python train.py --positions="rope" --bias="none" --init_std_o=0.011 --init_std_down=0.011 --warmup_steps=0 --final_lr_fraction=0.1
Each number is 500 + 25 x the weight over its row's rms, rounded and kept within 0 to 999. Layers, rows and columns count from 0. Numbers have three digits each. The size before them is the row's rms in percent of the matrix's.

# layer 3 MLP down (transposed), 576x224, rms 0.161, rows 179-260, columns 112-167
098:541481493504496490498522482522538479463463514536519517499496526497450515507544479499511489527468478483504508476504512477446470476487483518472510517492487505500485491503
103:517485485482466504517464541471504447488483509510477539485523483497538505504517504496498508472510514486515532500485493501475485489502483519475527486488487537480548484502
105:520533486490499531467490502478522519523495485476515512520499496490462525517497510474514506539489475557502470491531491504503497487497537502460517494494505556462465531489
094:505506499512505495530525469510462481503542507505561458496502474539509516505536503523505531468461445527487480531491516512527481501548502522471479497458425498472512488485
103:500475464528470461491462494488557506520514474480503497474524509489491539495506501463517518509447491515530533445524496543509532498469530483522518466493519456510497469515
101:476478522470511523517559509512466490550477480510535463478477485490455430486469532489448525510492516493502518515474460500509507476533531502510475494522506523469467502475
104:481488478475449471457531495488507464536488508525520507494492490518504520482531527503494528478502507515508524463516501480496536539510512494483520492468469520492502511486
105:450499458497493502531542520483507472482516514527460498502507494497489493507465471494488548503502501529486531465518475506543488485455498458502542533516501503521539523502
102:511500506500459485464520475485487482510510471487504477491491510474528500485514473521500525492491488487517507537479481512473478454521473537472496521488531526515503480490
099:504471504512504481485490497502520515482532471485461478492496509520476512539455432487519536516496548502514438491488549507496504545503540503539511495491498503499483484518
096:509485511497481477512467510479507532507482494509475527481465534469514539482536543511484549466485453510477505506523532514481503501490489490489490537475514525516466526474
098:470485471498486520529552501536477523412508489498493507526463484471482513477482475493514459522493507495516546469459491500485475499467506527466513476465524491490469501550
093:520514476535501496501509481504536534469532503529497519500494490477504482517517477494484533535507482483490469469525549531471466456517509458487477494480489534528472505482
095:495506511490490516495517463490474531507499456470482531487510548469495448528513506486434534516485509523501482522509502504494519551490516528515473512549490494457468500483
102:518486533493514484499454514466526512478507490512463478502535495525503489479486523466492487517513553514509469513490456515515520461474530466483562522528474501522532518486
102:498507466513566488526546509520485485465512482472492521497488454500485456497475472519472493478500489522510493468504510504522494524514467514495488504492553519475511494526
100:516495520492489465533561489532501500535523533478494485473510522486489525513483528503445487557471500461539427512503527525518519496510482479501481517467490508473475521486
095:529494461517498465507510463496511517451525537530494467510505494529529477464504490502492495468472476496494494467450499469493505531436460538465513514464456491481513497475
102:508503517493526516533509524438507462532470508489483491463553516512505515517508449484500491550489537480490459504464463511521515459517472491520476519522519460505452489491
097:508487475489501489492489545497502501527513496487538500483532513451547493500522497457489564493510491499499508511489519544491500512528456518458517504525463504535496483478
094:518487462512492506501483532475505499475485469531499489488525504542545514481516506480499479536475510500467457518513500522490535500539485513512488473473453553489530506461
118:485487505482521515457515419499454509476470511481478480526475558517475457501513533509524471490538495503526457507491502432473442514500490482518478536501487503541505492464
110:490495518482508540509530507472456535544512462486468478481483487503502501508505530569524487523554504497479531490508480509495494485506488496506505471515499497517506509471
100:520529502495442473507481544509491495471510525525509507474501513496481461476476551489491504499501493511468512464507515491494540519471532483513506457461510449486517457479
096:455505515495541513533472484544498544518497497474507465478495471477445527557455529476534476514483463509522495475498451511493513512515471488493446485534468516477504464490
097:441534549486493517510463527424480454519483476480478518470485460514530475523511502493495522471468456472489514501451561497489512467490495508476480457457534452464487488513
096:491510517496481490496515509520512533474494496490513469505520489487498515504528522476458515461492535506489550503456526488517471529543559478505465437505477524521471484503
097:514503513513467487476522509463492454485506491488535459470513449509496493497496536494483523501433492495493526488547489498514473528528548470490488491522528473492484505506
095:514516492528524471533487483522504546459483492514499553515508469478449465499470462507486513509487519503520484506520481517495507485518480456515499542513521467538473484468
097:466519486483525534472491489490454496524504452495500523499476489489480470476498551518543542497525506523494500485511492474507506482484487498488462451533502488528461461490
090:503522565511515472498522511522473504477480505462451506466477511504462481457452489489518475478451483522480526544503501485466476507500528518467547492560514502539518516470
096:451504477488498513511508500488506503508551491481531498528528489477532480472534495534496512468531492460479526518528485496489465493514502498478500459477513561482505513454
095:500496503502461500499484514512506446522492477479474510498499494482493506455494488521512464519451498576517514495482510537489493523482491449498451490483521478465471541508
101:485513538505518492480468509518509544446481472504450497502495479521495507488526501492491529468480478490507526455452535496486505513515492555489509531512491506527467477472
093:501459502478487475484511440524519493496520511472527501494518524506521520501517534551536498508497508466541516478469473515471470486518488486526454463460488491519492447499
099:483518515505500487501492526487521502471538519526474506504493498517521504470511499516499514490481496486537502481531437496535485517510509506495495516520507492481472492467
109:523499514482472471445496492501524480510524481534520496461520506490540503517490517476504530508505489510510503481509499535509526490469487493534530490521532520513517526452
099:447524487515549497522484557490479504492513507508501469461515480486499467555528503494504465485473527477473531520533523478489508515500474533521524499520529527507521504485
107:499509452518439500500493561511473497510521478498538493511493486465461510515483504542515529488493490504472477509514476525502449476505465504499457434510531493511549486521
098:476484492497508476521507518458480532514505528502477525505525491483487478486483496512504506506489472490470481539474509479456521490486533487438532506465548471456469522518
099:448498518529498506506463542517545493504508487518477469484501485524531519448455538532481464495479500493547504544493490520479497507531499524489508494503521490479520519468
093:555463547512480517555462476504499500513501543477472545487499537525518501538509519498469488512500521473469454491491483487482524513483527462497499502502504509507443482538
100:505497483461531498513496490511495500486493504464501520505509537523534542517521515528527524513528546498484499524521473486521496457499511524489526523513500444531503520467
101:513486469502519512493481531511498475522492547497510473494468495500518438475499508448481491455496485510557497495485536525513561535514515498497496482518441493441478529476
098:483515520481506499510537501472460480503480496479526495495452474455476518477488476501485481528500489485474517460505477517480433541538476492462565546509518509451463542489
105:500518543511500518503524499528474467472461465536536470500443560472463535501467469527494520451487506496492501528510513489455428459465490511508495492464504443497493491460
104:499462483518465548523506521511441512481489512474456477475524496495539538500455493477542497501495482521464502487549535480471488520507439445507467487501520540496509489507
096:515533516505509516483499447487483512517484497470527522511447472534477492492492496533499546463487468529514557510481470497465503464444509454506485506532538474557477452520
106:490534497506494500470511486524518515484513488511470496475510532500462461500498525459468489520517514477513479544480522535507481486508489499484474476518490542510456537506
103:484488513463520480536525498524490518521522491491484480533507519483540523483468505495503534509518528541460504500503557536538493509499502491522498450461476452492548504531
101:492487506472514498490534519500495481526477511536544509482502510465509486525500469505496500431515530461499531483479552482478484517475482477474479478487486481469523508475
097:497520491537491488483494516492508483505465462526472491512442583515473486528453520508480490493509496525503453469480523500516504490516507524550507499496470496556497548537
098:534510483529473534515500549520531518463484485534496497518485516458500503463495508512447529540521488503529522487482476479462496491482522499508510541538523505533482463506
093:478492477531552530534523521447468472506531492523554460464493522510488544481538487558460503457485512444526548477475497546499534499495514508533486476509473513452525532470
098:473526520497483523501539503516498506564463531473479539500492492491465559479477505491500481534482455538516467478513501469547444528490498505511483499477521479519515529492
099:469462473469498499480503502478500484485511490454540498475503501482494486493472505547490517486506504458454530464484480514557535525482544505529539451568496518498463502496
094:519491519503507454496480462497564541508507519485487563495542456503463497497537493551529495471512479505508470501541466497465535525485501455472445510486487520479501488557
104:525463497507488499464527512478482515515481479482561471540491535484492495476513495504453530484457506473504508481463550515511488492509510486525509518479468515494502526485
097:450521473489517546513480471499463484492500491493524526542477513520524474449454482512513507497514503448521523469509510474518510480500482467510502530499472474524531525480
104:490490500543511502493488507548494500482497509500502512513491486474484509482507508502469500468549490532511499509514513511473455455500447527494528490482482474495512495507
094:474448513502462514502516467480495501480513497499514533520522532522502511478516500530477492502478506480490506497487486486498495459484530515503492475507509473509539465470
104:500507497525508483504505518502496457475479489499473545470508508555499480513490481489520446467515531490467496481521485471531533504512464476570543483453525523511468489487
098:476500487526549484500525534461551461520478511515488493530526500541541469526466500492523565506470488519443493521499488501464525538509471484499504483481542533460512520483
096:505530521506471516511494455467485476504542458501452516510516510493497475545534522476475507451480513496501431474505524451523523525460496514507534497511487542524505516500
100:511463479520494498501533514485517481517571505506485492514495509501508516473518474481492516453504462484477451504495505493501480507522463507464522466524507558475478553530
098:471576517544520527510499513549458485486483479548500482517489470525533466497531470493526533511508430476456502474519470483489533502512504529487505541494487460523479484469
094:484532499527517482539523502485499453490476498492491521491479499494471506489477540511511516529520510468510453484545446519527521520489543536493497504537445517497524469529
104:526496497494492497501501443478499509482506568481541464554519547553501495508516463478529545485479503477455499518478531494508499502464535506464493510453488509474520492513
104:485491526493488524486544502498477542515520528489456521480497501523486468536475529518476514515462443449507498533520537521510485509496486501518505550496491494490528515502
100:524501478551477490495532513510488530494481483578476519461512508506477491508518466536521470491478506511529484465526430487468527449491508499539491507506471475505497490487
100:478485492461516485511464503534504481485545544485520486529531499518490512559503501507482497520522506516448545519507490492490466484499458537539515512501482505462467510486
093:492497518469500515509469514481520488492538468498532478513481522489473526478514490510482487490551486478537508526509495571504502498495499523551492523523476464533519466510
106:529553563471478465497519547487475533468494517475516527471446508501514467496505497449477486487525478474518474510543514505527513529550512538508508512526476497490476516486
100:437479476477506524467444513499524522507492487507514466528477519528488498530518487527475536459472494515437507503486533520491493527504517481495472516476507472453528496484
092:523490507497489509494511518492535521476487493502448494506499513487536493509470493524513504502489526483478526471482492497514500515459463496446479476488485515465507489487
090:491532488521514481476464490526479466499537488495445497500494498489502511490505535489483502508528505514489490568466508518480491490501507505521488478474486514538536513479
106:514515485527509464551482509440494473467493547486459520486492486534504507472482500515490534493498397456519489531508543482493484500515524510508534508495529491540505505499
099:498498453506496501488479463553528515465525525512529499490486482456540483484517482483491508486489494456509509477521461488498518509441538539519520494496466481524516545519
100:492509499503497508472550493519478529472530513508528458511528495505465533565476495508503475483469505483478495478535495495499530484508533498455503568514492499510510504493
090:500509441489507477517495497501449493481491496521495532475491556511489482481469533520490505482482511504513493520501453455510500449487524541492498507463503521532497499512
092:497471512531536506540496484431525543497527508471520515518513493459480524510485530517492445510499492491490460468463529476540434498441511511502510497498516517484504495514
103:451525475520494499508483465485544497477538493526502506481504486526473506530520516498525501466494469497514526495479501511495524492490530502498548546522502538460482530480
# layer 3 MLP gate, 576x224, rms 0.181, rows 180-260, columns 112-167
105:500468463473512509549490475503488464473505515535483497528457449492476536499453550527511487493501524487498519520525522463528527500503477483497480490491477523472482513495
101:559528461470490482495464506462495502492471531485566515508491518516457544480490555469504498462481475510506524490505500518509481492473483496510481498499517520487478476488
097:466483527517482492522451489528490480482456483478515525450498542518518524504474471518528496517522533481508517540467542467514482475512485489483451504468451508522495526528
101:509559486507531528532494495467491509484513481489504500498499530526511537519476488515501482516494522525544490512492504481490510474491476484557559547480538503507547512512
100:513554526528512484509483497486518542465483511523484516491482511489528489522543502491541456532515498507525482543520499508484510476513465464506465506478492499476469505469
100:491507492493510491526521440508518511485523468561485517498465486554490502544467498447553521484498514502507534522489542477519521527554479463517509514471489506498486549542
105:532531533501463522474472486507586547468500469513566491474495553465506496434483478479483517487527502479481511475480511519516492500489501521516487453508482528488481559513
099:516506498482542494514541509467516496518537481511485516552486496520514533485476503480518503502531483518483532463546536507522506530511462453495496448472486500528502508539
100:483493504493496450500483507544480500486502520493538451508479505460523519548499505496499506477516526480532502450493533492500457473503514478486534478547489499499491463514
097:467475469465452494539522535502461500511479509513492543496500481500501521505489495520492477511508537515521471526490489496486500486493488482452451499543479497517497538487
097:469444530508478476567504514488470521526542470451530434472512503498501512495461495502522506470484484485508491497527468515526492507499524515487478498548475481525483479516
096:460508528500511500473523522504489502552501514491531470494453545485500505458459514502518480515523520515540456541546497512470491510461559492503528476500495517520539511508
097:518479533466555528485475514476481511489491499486492513487492481509507467517496499509435533552522505484502472510483522509501513534471550493507484476485527476492517476502
106:517510502502514519501494449491520531493496519498497508517528548488496568479520536483483506479527566506512480496486521504523519527515516491513527514548534515512508512489
103:496521511511483512513472466511484501521509555461519498507489539457535498496532464505497471509484484516505523531494452522500512456479468508458544485506489499528531504516
105:490479516497513489549503504513492559489498527494520523478509478495499535497462474485519477483511495526509513526482478454530491495500502509494537507509531498492487469531
097:505479528538447449503497481495485492544512527527543468537493486489540437467500486473515530500484468508517550510460487453523537504550537502480516502504433497506529534472
107:449493478498509467534542499513501505468498502475534567478467510444520498518457518483499538474508522478498470511534503498497494500471538503490513481525453479491517489519
099:465534487503519480561452526505492503468540476418513494485518489542551468516507463550531522490508482453515528486460507482498489496480511467473505474528482457530478467515
099:538493502470455468508510517496487521483514440507534537518505499519547523504551494527524536521484541517504452505522518509495505485531533540488517474496463532500515495461
115:535456488505510471554516502463542516502551540469534516456496483515489528531535474482501468504479508498551524492491453523521520451509494476551497465523515494480503472460
099:467515505512485502473500517524475489450500518462542536485533516522547488501511488479504460504513499519531522445536488477469495430486498440524480468499503511489530479466
099:458531476505473472514527509506512470471489552489497493483472524517508470451481528475505514442524513508531539506529509491539485456505518507480488540486476533497513496490
098:542452511461503484524501543522467510479460523506448513536512521425486500488555517477485529489446459497528494550511494503518486521531517542489526485506530511538527508516
092:527467451562516519459526482484500527492482505493505503530508553489507499523514512524528501530499461499523478465522474504468516477506523512531536524517493535491541527485
095:503479542494501503477510477533525554519536513454499490493512556513495519535512564517481484506471488520563497533463504490519452528463487495498512462527472533546481476497
100:493523490479530517497487466459529500507548475475542535516546481507474510478464477513514508493462503522481476459513528530553476465468494500542519505536543497493488495489
097:511478502425509468472528487532464462548478511506502474518478491517519507488486499506470520475497502480506467456486512445518517478495471522539529500517483480464517523486
095:516530481518497545523523541534488561492488461527522461485499504469505494481537483484480478473467480545477489499483509510542520503485546573506535490490486502524512445497
092:532533575523522489482500519530475471497445488461491500467507501480511483502498539509459467487456442513464512506467490507507487536501512506517466517542525509501491502542
096:522490519531479460460529544493530497508470498489457497501529520475508555502524496505443488513502495528464518497491544508493509522523504478502492577527462504478495471486
095:482506490551541464497510492483529486514478472509513470516520488492504500531521480480481510493499527475461451498494499462484506464527491519529487469513527469538520476527
099:452506514496481509446490528510488451454479521552536521513486510539499488505509499515465481504524496498520516503461481467508481523487506511501506509506513532482508448494
095:437537483502493511511491512461521481514480515482505535472549521487463551547526489490443521527497500485463504500502517496553473474544496496535512504510519501478511467476
104:545511479476468524501480514450494502490451455459504500511505476494531485505445557497478522521475499486478514525487518516436521479483555489491478505497462474491494499477
100:490472476528498541471525497529484497524493488485533529538547536474495532526486490532515484465481507506527511565519510467534519531518500485457493488478495525512551505520
101:518493483502501486489501503508486504524492461462429486505503516503495478470505519496504507524535511490477526505530457475549477484534492461527469486493485490476469491496
102:492527479540487488489472514491528499528512497482527536473501507516446494510536480492427507503494525506513500499499543462502487439456516521505487480494471459501519508523
096:529457507521520471528522519439502516472507468499523485493471491496497526491478536500518482519511486521477524530459531484523513533489506486504502499450508480512507485501
102:467472485502490487500526529473487478551468544526500457489527484511534511489479532520492474515480556536510487505482499530475515460512469519448488496494517523495504522507
100:464490480456500450514504491501493497476505531525546508561451472523504487501513537517519479468496524535434511511490477521515508481502492576515503489526521490485554506521
100:502487505483478457555484537491463519468471467484474486471514477471553513534499523482485459511464494472503469483473538484485512491499514459506479533495481523460519529494
105:492501535487536490482479478506522470541481461473502492502471502511517463535506481511510518511502499502516490470507525534532533498505462502490490528499470501492452490468
098:516478511491531517492510565472478492475498505534515510488498516490520491484469451486535503438489484502481512513551509490508564508460473476508483501497476524496508518484
100:482469451492488452511473480488494482545530488526512534465496513553457544485495529539510492497488523497481536482509491433505486491545502503543492539478489508518524551499
105:455514488481524536504520521508518456493486482521513513504509473463541480497502486532504457470505499496498509513499499481525505520488501497510490483464501545458516474507
097:452511546511473537526517485481508501493508554482509532477504483490523476496502476535462500510524461477535484497486443468495505506513526510454457522512470503526473490504
099:520449483484509488479486478476495457472513509484463460531483483447516473488519470487490504517538499509533499503493475463555504473478456446493505488494465490485520438489
103:505467470472522513506495539486475498513532486496548496506490483501510495447503485516506544498495446473511528513505521467456477506529495473508496511475502484536506450525
099:500510484478530505469506506470518462535510492501476498534539510501514521466518538434469486488488483496470504470481479473523493480514561523527516532528517528474481473455
097:492522472480504479495484528464487539480499482463445465499514521479503477483477531519519519487526482486506447483494481505467501531498464471503512461509497513498504470541
095:533533533508513469537483518516501435501470493508514507554539515504479513516460512465512508432495457508491502474525507485467492477468477475504526497512547547461495507433
099:471513495485537512485514488450529498472502510482479517468557495486521509493524472506417529479501518496493504485521521499510544488506473485535493514504476513456511499449
095:522529444521531520540516487473497460495521524509481510488512456533491468504506484483510506483500520449539482476506511495526498502484515525477494499517512525472524485503
097:530495494563518493480498536507507469523483489459487484473485514525520504504461490481454439543456492497520516489523527465455484556541519500518504529496479447473506537496
097:480509485462483516506479514468498490479522500487505482509496531520509476505490475463451480550557542517493512501476492513508533468541494528539548494520501488507490489459
099:504521465541516486497488485480498485519447538481528535509471506518523475476481475487528515460506540498515515488510486464447495498492495485516461522510527520464494517480
101:501511479498464503536439527460489469508549535524482476480523478482476512517469511500480466489487498536503518503507494556572509480479533494548527527503483500514483474478
107:517485499493523500502480461520549505446488486475487492519466511530525484542478562510522520476468499495472488536531536507532525496450534463488494484501489493504498461481
092:483497537536493551565466504547499514492474496438545503511445524508485490563472494481492499502520500523537442542497515538484554483501478506495518487505492478483502511461
104:520473534522464505475522473523495497515480507440503514498545500524519526460508528517483453501453465515478481516500503507535484488499467513476480513516519505495510479510
096:536512518464508516514515483500470505497467494550509505488510522489481519523499548497496548519548505542465505446543483504477503485529479527497525521533531482528474517502
093:509498522489554490488462482495478516487526478505498479523530506490486502468464507451498512481517503518516485498536524484527473501456511505516522526534515500500524519505
098:509526452511490505455505518541498498476470513481494508530474506456491470508480532503519477511462516547549523536551465524519470520525496517517504513433506495509516518500
096:483519456512475507529497489545498459496512507532478491529495435485489530483511491485500513534508488473540545492475500491490516501518510476513489516475556514495535459499
096:458510482463503484456531512502475496484468554497483525486479523492505494469537498535502479530471487501517485550453508463490539517534505476521485513417537499449553474493
105:509521528482493514478511501454507481524444488516497481491477498490533492486480515445498487528533540488536473522523445519482474495486486513541480469481493499534511492510
108:516510477502514453491481507529572456503489500512529531490479509492519489486514478532510503501531553556519479490484498440475471507478500490512465487502503464499481524539
099:491512523527511497529509525495502518526490478485511481504498479495487501518448504521479502462525499507491530500482512498505481527492534506502522492458461534462452502485
093:512477504491501484498488487490486467535484527510497533496554473521515488517458490494474512528484504535468496522554533542478481470519485506487543500494484549519484475541
099:475513513453515501547492492491466476497495515481513481478520503522470493481510523481520497476484504510473521493467479461486549476519571462520488506485520471504540494481
105:515513531478466458507507490513490517517507510459499523504461440484515534492476497515466467542519488499502522541502522479460506496489477506523454526484493511481470521478
100:511509512531520502490469470521526509499474518477488526494504525539527478471462468511499533476496451502466499502482517494498476491481495463522487483545524538544502499483
094:480511503515488525504525479507488530473537535480527533473518561485532479497499468478532468527473497480441436505545485502494480461505482522490499524517493504472559540552
093:491524495527516469516492499495471488488540485484484501508497492519490507493504561495513504497498502529501476538493496558489478471530487500517488475497501492508539526508
106:485465507516519517495536494495489510508522486445500481484489507511538555474498502465520516469507521467472526486529520508519512455536482463483488480476510513479489526516
100:506491531458521487494474495457534489488488470469505473477550526534541474523559521519502483527468523518538515517495521491504472512506423490470556511474521527501482513493
098:514514494556523493475519513534464483461497549521504483473506490490484529525502468500513516488501491498496505485515512474501555485488483491458521554492510511544514548475
098:478529539481506503507494515480543508481441496510522523515463516465461488481492507527542484501503503491525500484564502529515493493505528506467515494540504479505524500490
093:536530461515518545505541516493508538496511479498446461464505491498508480507500482484487492497513522526492549506506497497489505487562484472509478457473495483398506493492
103:433518504521526485491486472464505508500535544517452469548488507476497496540491502500469486479509501453489528545540509485492487494480533462514493513517528536496462519519
# layer 3 MLP up, 576x224, rms 0.189, rows 180-260, columns 112-167
104:510477503544530488491445456529503519506535533503500495518467520541490446480541504495505487498525528530463488497491509478503509469485547505538456525487527486474532529519
103:473510536496506471524524501524506474508489511523487473503479509485518511488502472523503571561504509476455506537493527484470464530490471510483473485502532512530531473535
098:475467462482532476492477512498491501524482474500507522541529529412463528456505514467502519515489529468487489470516517521482490523473524527521512521485519552526508452480
103:531507529494496513506523486509492515500482501486544520492477473449470480462490445510471484522510531502488501521537525498458468519550479507450522521474475515482463521493
102:522479460531516495501508514526513507478546470528475500506509451490534506502481496499524519484521556479476519502497502507489514468445512536514532494449491496548513533447
102:519493533532525491496471502522506535479490493496486483500467544475471484510491512528541486521537489486471501506533501500525477519529493496509516481450521488520500538515
104:516525486491514488480496544479474520546495473465553443460503500476519485486483490507506458489499489501510485501498513466490497509500487514496557508475549494480459479515
100:533482480465472507539462520514527506503480486464485512511510491520517501525494457524466441478529511486503498537527538568505464479493452487510504500506520545481485475488
099:507543509488478451513531454538486508475489526518520478488503508496485498474491528496457496500535492489509512513440452464471500479485478471503521493490520507454494505491
096:516480509472469511508502523520487465510477521481503517528514474513486471521481470468504478533545500469535480487508470503529505536529496476528516447538491480478497532454
096:493511501540534556493512496537494532547510516485513484517514502527522516474522518513447506495490455480462477517493515498473516481502537456519478585558509512506490525465
098:516504473516499488486475499494510484500537461494512501511506514509509489530501538479566509544500564515520497524468515502492528521474503505475524490519527507433520510503
092:474477487461535531495464528491506500459505503514471516519501457522539501501449514496512480466512533526499534513516534481531487476503515480462489532475532476498482440489
112:487493446517499489479534522525473457497533479511503524538512499517460499543491500488514494489490429516534517484519502494515481464536514511515501488487497485455473478499
103:487501473499463504480465524468476531538455524521468525494488509510510491490510517506518506537463543487465502509506509505457540469484531518530489515506484512503524539495
107:516543488478499501469476544503501470501502497475529497554538532479500440485511533514468476478484476527480499506507512523529468471497505507464491494507511490503490508484
092:490527502470510531531480506496505479510468527488496531505525507462519508500476493551469515531544522487495476521521506510493548500521494474525512471501571465489525432498
105:467491524496545513494522474507531523477519481545488486514512503504467500485512517531513505518490498499521526500488486516446450487520462518525501475498504515480514510508
100:493504558516500532503494491473463503489459464495463505500454529501500500522492532508487465547510520493534492507491472492512502508529491474492473560469482516469494503521
101:457521520454474483507497471532536485481531495522528513530488514487496440521529535505512535443542526541541508473484504539512495480505478533479510513498482496490508529518
129:460491524523548563501479487461461493498494526520516479535503516480509472488516474471503516486478490474464451482501482517499503544487476477469495507500507485550450522499
103:550507489482473519502494529529503485460498527512507546528507488458542493485506479426452494500510471480512476493497516505503534516542497519523532464514496512471543504564
094:457472522492525547516472417520504532529469527507476480494467547496458501458534505498514480490514491476520515503501477496532528517479472487513513506536466491506436544496
095:464485448580481476458499509513505490533477480461490488494519515526549508467491500534483500516509526505510501485502540482503468520502542505526487487482543479487463538529
097:544478482502503482502498496551526544458531531545507484503488514482487497466518485501501475545569531534503496534546431497517509559502482511507529535553488544494521485505
091:510489487478562494507467545448531506536508532488465545490506478511508490523517527465506526556506464494498467500510485487491514491448489480484499573522485495503528515507
102:490521529527562515469478502473506468506479514506462516507463551509490517543507505512515496489478558487498480501515498495490511489498493497531443514522489497502459544494
092:508531490485547528449540480512490490528502498469499474497523508491542481503512532497513509473508500479503510487440498522527528535471503563496504503490475503475506482494
096:493526530521512502527492509494543507462489537511502492507530516487499504471519418520470467502475494493496528528457499509481472491482511512501498513526504547474518502495
087:479533497486501547513489498484499471513515519511506493554511484495547533491493494497444506552517483494468483483480484538482520524509502510522493504493493508493462505494
101:499536542486504465511469514530497487462478490522520495473457501544472526497484490526462467497489531535487502484486503516484513453515551507476528554526487467486507510485
093:488494496510521516497490490495523560517468514539490491461534469492493480542516543453511518474503490479470506481489481482484453470509463513520499518514492513527532490454
100:493510493494487476470476529500512464455479486550523525471504501460472457473521512512469486495535504483505479483523519526542469493513491495518487477500501542517523509523
093:520506504529542466496504518522505512504507508513477484520459454460462485504446516511498480468513468504514497530497511504515501523449492510491529523511543522514500553515
103:476490474528494515494520487481460544549496511530506506514481472474482485552466477503492497539481530494479517474431477506486485479516505483453511503448509480500528515529
109:457478449502484515489483523490480509514489529521534509533525503539491546544507505485532462498511447522536449480496479536522530512483496525497486529515513461452472502498
099:492498494487530492484551493515494485482496498482512524485505496528488544549491497494545463504502464488489532499497471477476496459506481534509507488505519565477533501499
109:497465471516507467518479533526508524536509525504499526507502536497502471462464508517517560514525491500516504476538492502506513459522510508504481527466506486492518464511
097:519512519503454538469526528524522456476498514507514451479509515514512509523554488489491486495475523540522483478528487539502499509514487483539465502530473507515492511501
101:522513496488484503509494510476459506472488486540501531489478507483484508533527486488492511478501467544485496426535490450516470485449534516542485545476510464516481512492
099:498502461535506494473547516502524496501485460492511416542496492501490520474502507476503481518490488483543501486533503506470469499523520513522486499482517490493553504488
097:513522483475466522459509488527518476505486514518496502482509482497476440465490487498512518507487455491466482493479521506514506519514473489509527508478509521459469498526
098:498452452530473520520495531527514549483504493485500478487505494484488492472494509550461506519514537529492492549485511517479455500492535462492510495451544487499460495527
101:506502488523484504480462491542517486499492540516477511544496520477512526481486507485522515497497523543511523485474496487527525475456534482552446472515481529579484485501
104:460467447490508489536471536508465500535582503476485510472529529509477502474486517457515507521502548542539473504473513474544497478503484533481529547467498477509526456501
103:457514496462504519515492506448499521562494541490534514552494503479470494501477493506503539494499509490488531479498505497494517521515489506491531526478467434537476521464
097:512440478525466513527543494475514459535517510473467454455499473473494502517538533526449482514534473532487490453461465488475488523510465486512536514470495523479538507468
103:465483499508526504539519531488489517500453511467513508474493503514479466475508507520486496488523464514481496492511522497475552477448511486510519465450478532476472533503
102:490506488483477484488467513479467455539479543472495504522452512504481505528500492460522460509506462507499477522524455464447484484519461510519518481494505520481536477509
101:484490503531477509510469497520482489466543514465506486559518491536523490517516537539490446529474476524476492482491472520556490485497499545538499509504505505547491485510
093:532510492498517506507491494513513485516517552476516490519493471512509539479502503485518522541507489470492516472529487512477476479498522494507500503500506464477484500448
100:478481466495495499457481461500455501478531454472483504478503528490522504499536507485543482455495534500497489494501529519503491505510513525511558496477477508513513536513
096:499529472484484510499508490491490499451490493494510490497501488505489508483517500492521498538544501522488465515507507486473462536509503438491486521433485447505479483505
099:530473462537520507458503537477477493476527505536529499516498559515510446498501502525516526508512502441469488541484476481461516488460533511506467534516447475476516473535
095:499528546483492504537491491564510496506479494502506543522471511464494528520522453466482485491473498529513500507490498498490503496517462484515487515485508481515501541541
093:456527480480532509487510522498450507465468500505507491496443495522523497492467486502513497515487507494498510480463542485515509482511521566545505442524492522521496525473
099:470516485521551507532481490556559525456501513520467515474544494494511468485537473499505493497459515526512520480506514459495472518483506467490536499480494499536476479508
099:509529503457509460525492507522510526496502534528502439478486507501506553501488483465476497512468478534510482539541468546493466496530521509489518456507453508459476528567
102:502504525488480487523484500542512507532496510491509533473485447524514447497481509512496493498473500480495502514515507541504513496461482461507521488589510502493461515508
091:503505489542484485446531526463526544483503497505495442475504498516536511530483502473538476507497528506512496494534479525491526535555500472508490475502492517486451528509
102:489470504457519504469514483478471455488512554470495536526473505433476515485499479513490540514495518485509497495480474506483515513471474511466508516500519458478523479498
096:568480496489473535514506477558474518473526510494488462513502508487463543501520539459522482485559501511509510496485537511482454503509521481514511514532479456504454455512
094:490439519523513470480478504540550494486465527463517507488474490481476522458485471511546466536501469492487514531493496549474494471499477486468513499454499457488497502492
098:538521483497531487478517479530517519500487492536528511472506513505464501494492541495536499494528510535483516470461503552492481499446499494502487516452447461509515455452
096:483467514498482463496480535513508572515480480503488539449581537489493462466462505516483495520517541502493475508477544517527488547483497519496479468485478495456485506456
096:495468506496494460472495515489474504459526500495547471512504475475510503542494479498506489488510496488478477494457506476478489528575503488504512458488515458478501533518
109:488530500490508488466508507519500466494477483484483512487445469454502511507494533496511471527522479506513479535500481479573469479503449498569472513496490534510503507495
101:507514510467496486527457497462560504508520472503517505506536516459448536472504460442548473463518504507496529492496475475485507504537473498511491480513539480486486461488
099:529483468502532474503495508447500511457507497457513501512471495470538505502492508476522497504523444507466495510496530521496504520542507516469524516497496512505475501511
096:525441505478540455517526487470503520507453521530512484487504482492512464489471503552478498474461507548495478498554487526508510415497515463485475538488468481494520522497
097:518487500522515466459490522520501532534500511458444532469553434508511492535492501504537523499504477481490484446494521477488497519480492533475527473497498533472514540513
105:529456489511476494501498465535511465527529529501527524505500507487454510498491515498491478568479536487473500511476488535495485490467521555514512518557490511501491476525
098:480536520531499466516514481543478481518539509476491483474498549524523527467536542496560493548520475505541488514493479509517525485485482516486504435506489477564499488499
094:495531508493502468457506450500473466517499538532509523489540481527524495508522485475507467476509521510517530531471458522494482500517505454552563534526514485451486543517
093:522493496505464488522510495452514554486492434484510527464469476497479487474515502503521494486490502480493466477505476513473539512519495468495474507499500484473455499521
100:474464537500512467486507481468510479555514481519528517498511497498465482498503499482507490511496548527472453493510437522505520506498467522493524481506536529516509507480
102:481500507487513503536510513511477521483509486491479534491505473505511508532485520495510454566483490512525502453499480469491515520563510491501472515491502496465505428444
094:532460475499498528506511505509530471540515501494488524501502502469476468489482503512469473500511501489519474518511522567516532522445518493505537475470484530517499501532
089:537508519505499512471437506529519491541519495488461468506541482508499512461490463484483484522517502508488527516492529521454506474496481497553486493497527518477477521476
096:486521477471479472475489503568498469508500501510477473517472521552500472499493463476496547511485487490498547493556486546513554506536490522505515529541494508558516470512
102:532523495477509465519523512518475499528548515470509488546474530491568526471481485495501508552484493552478476537518477489455498495510492485504491484501489462507552512528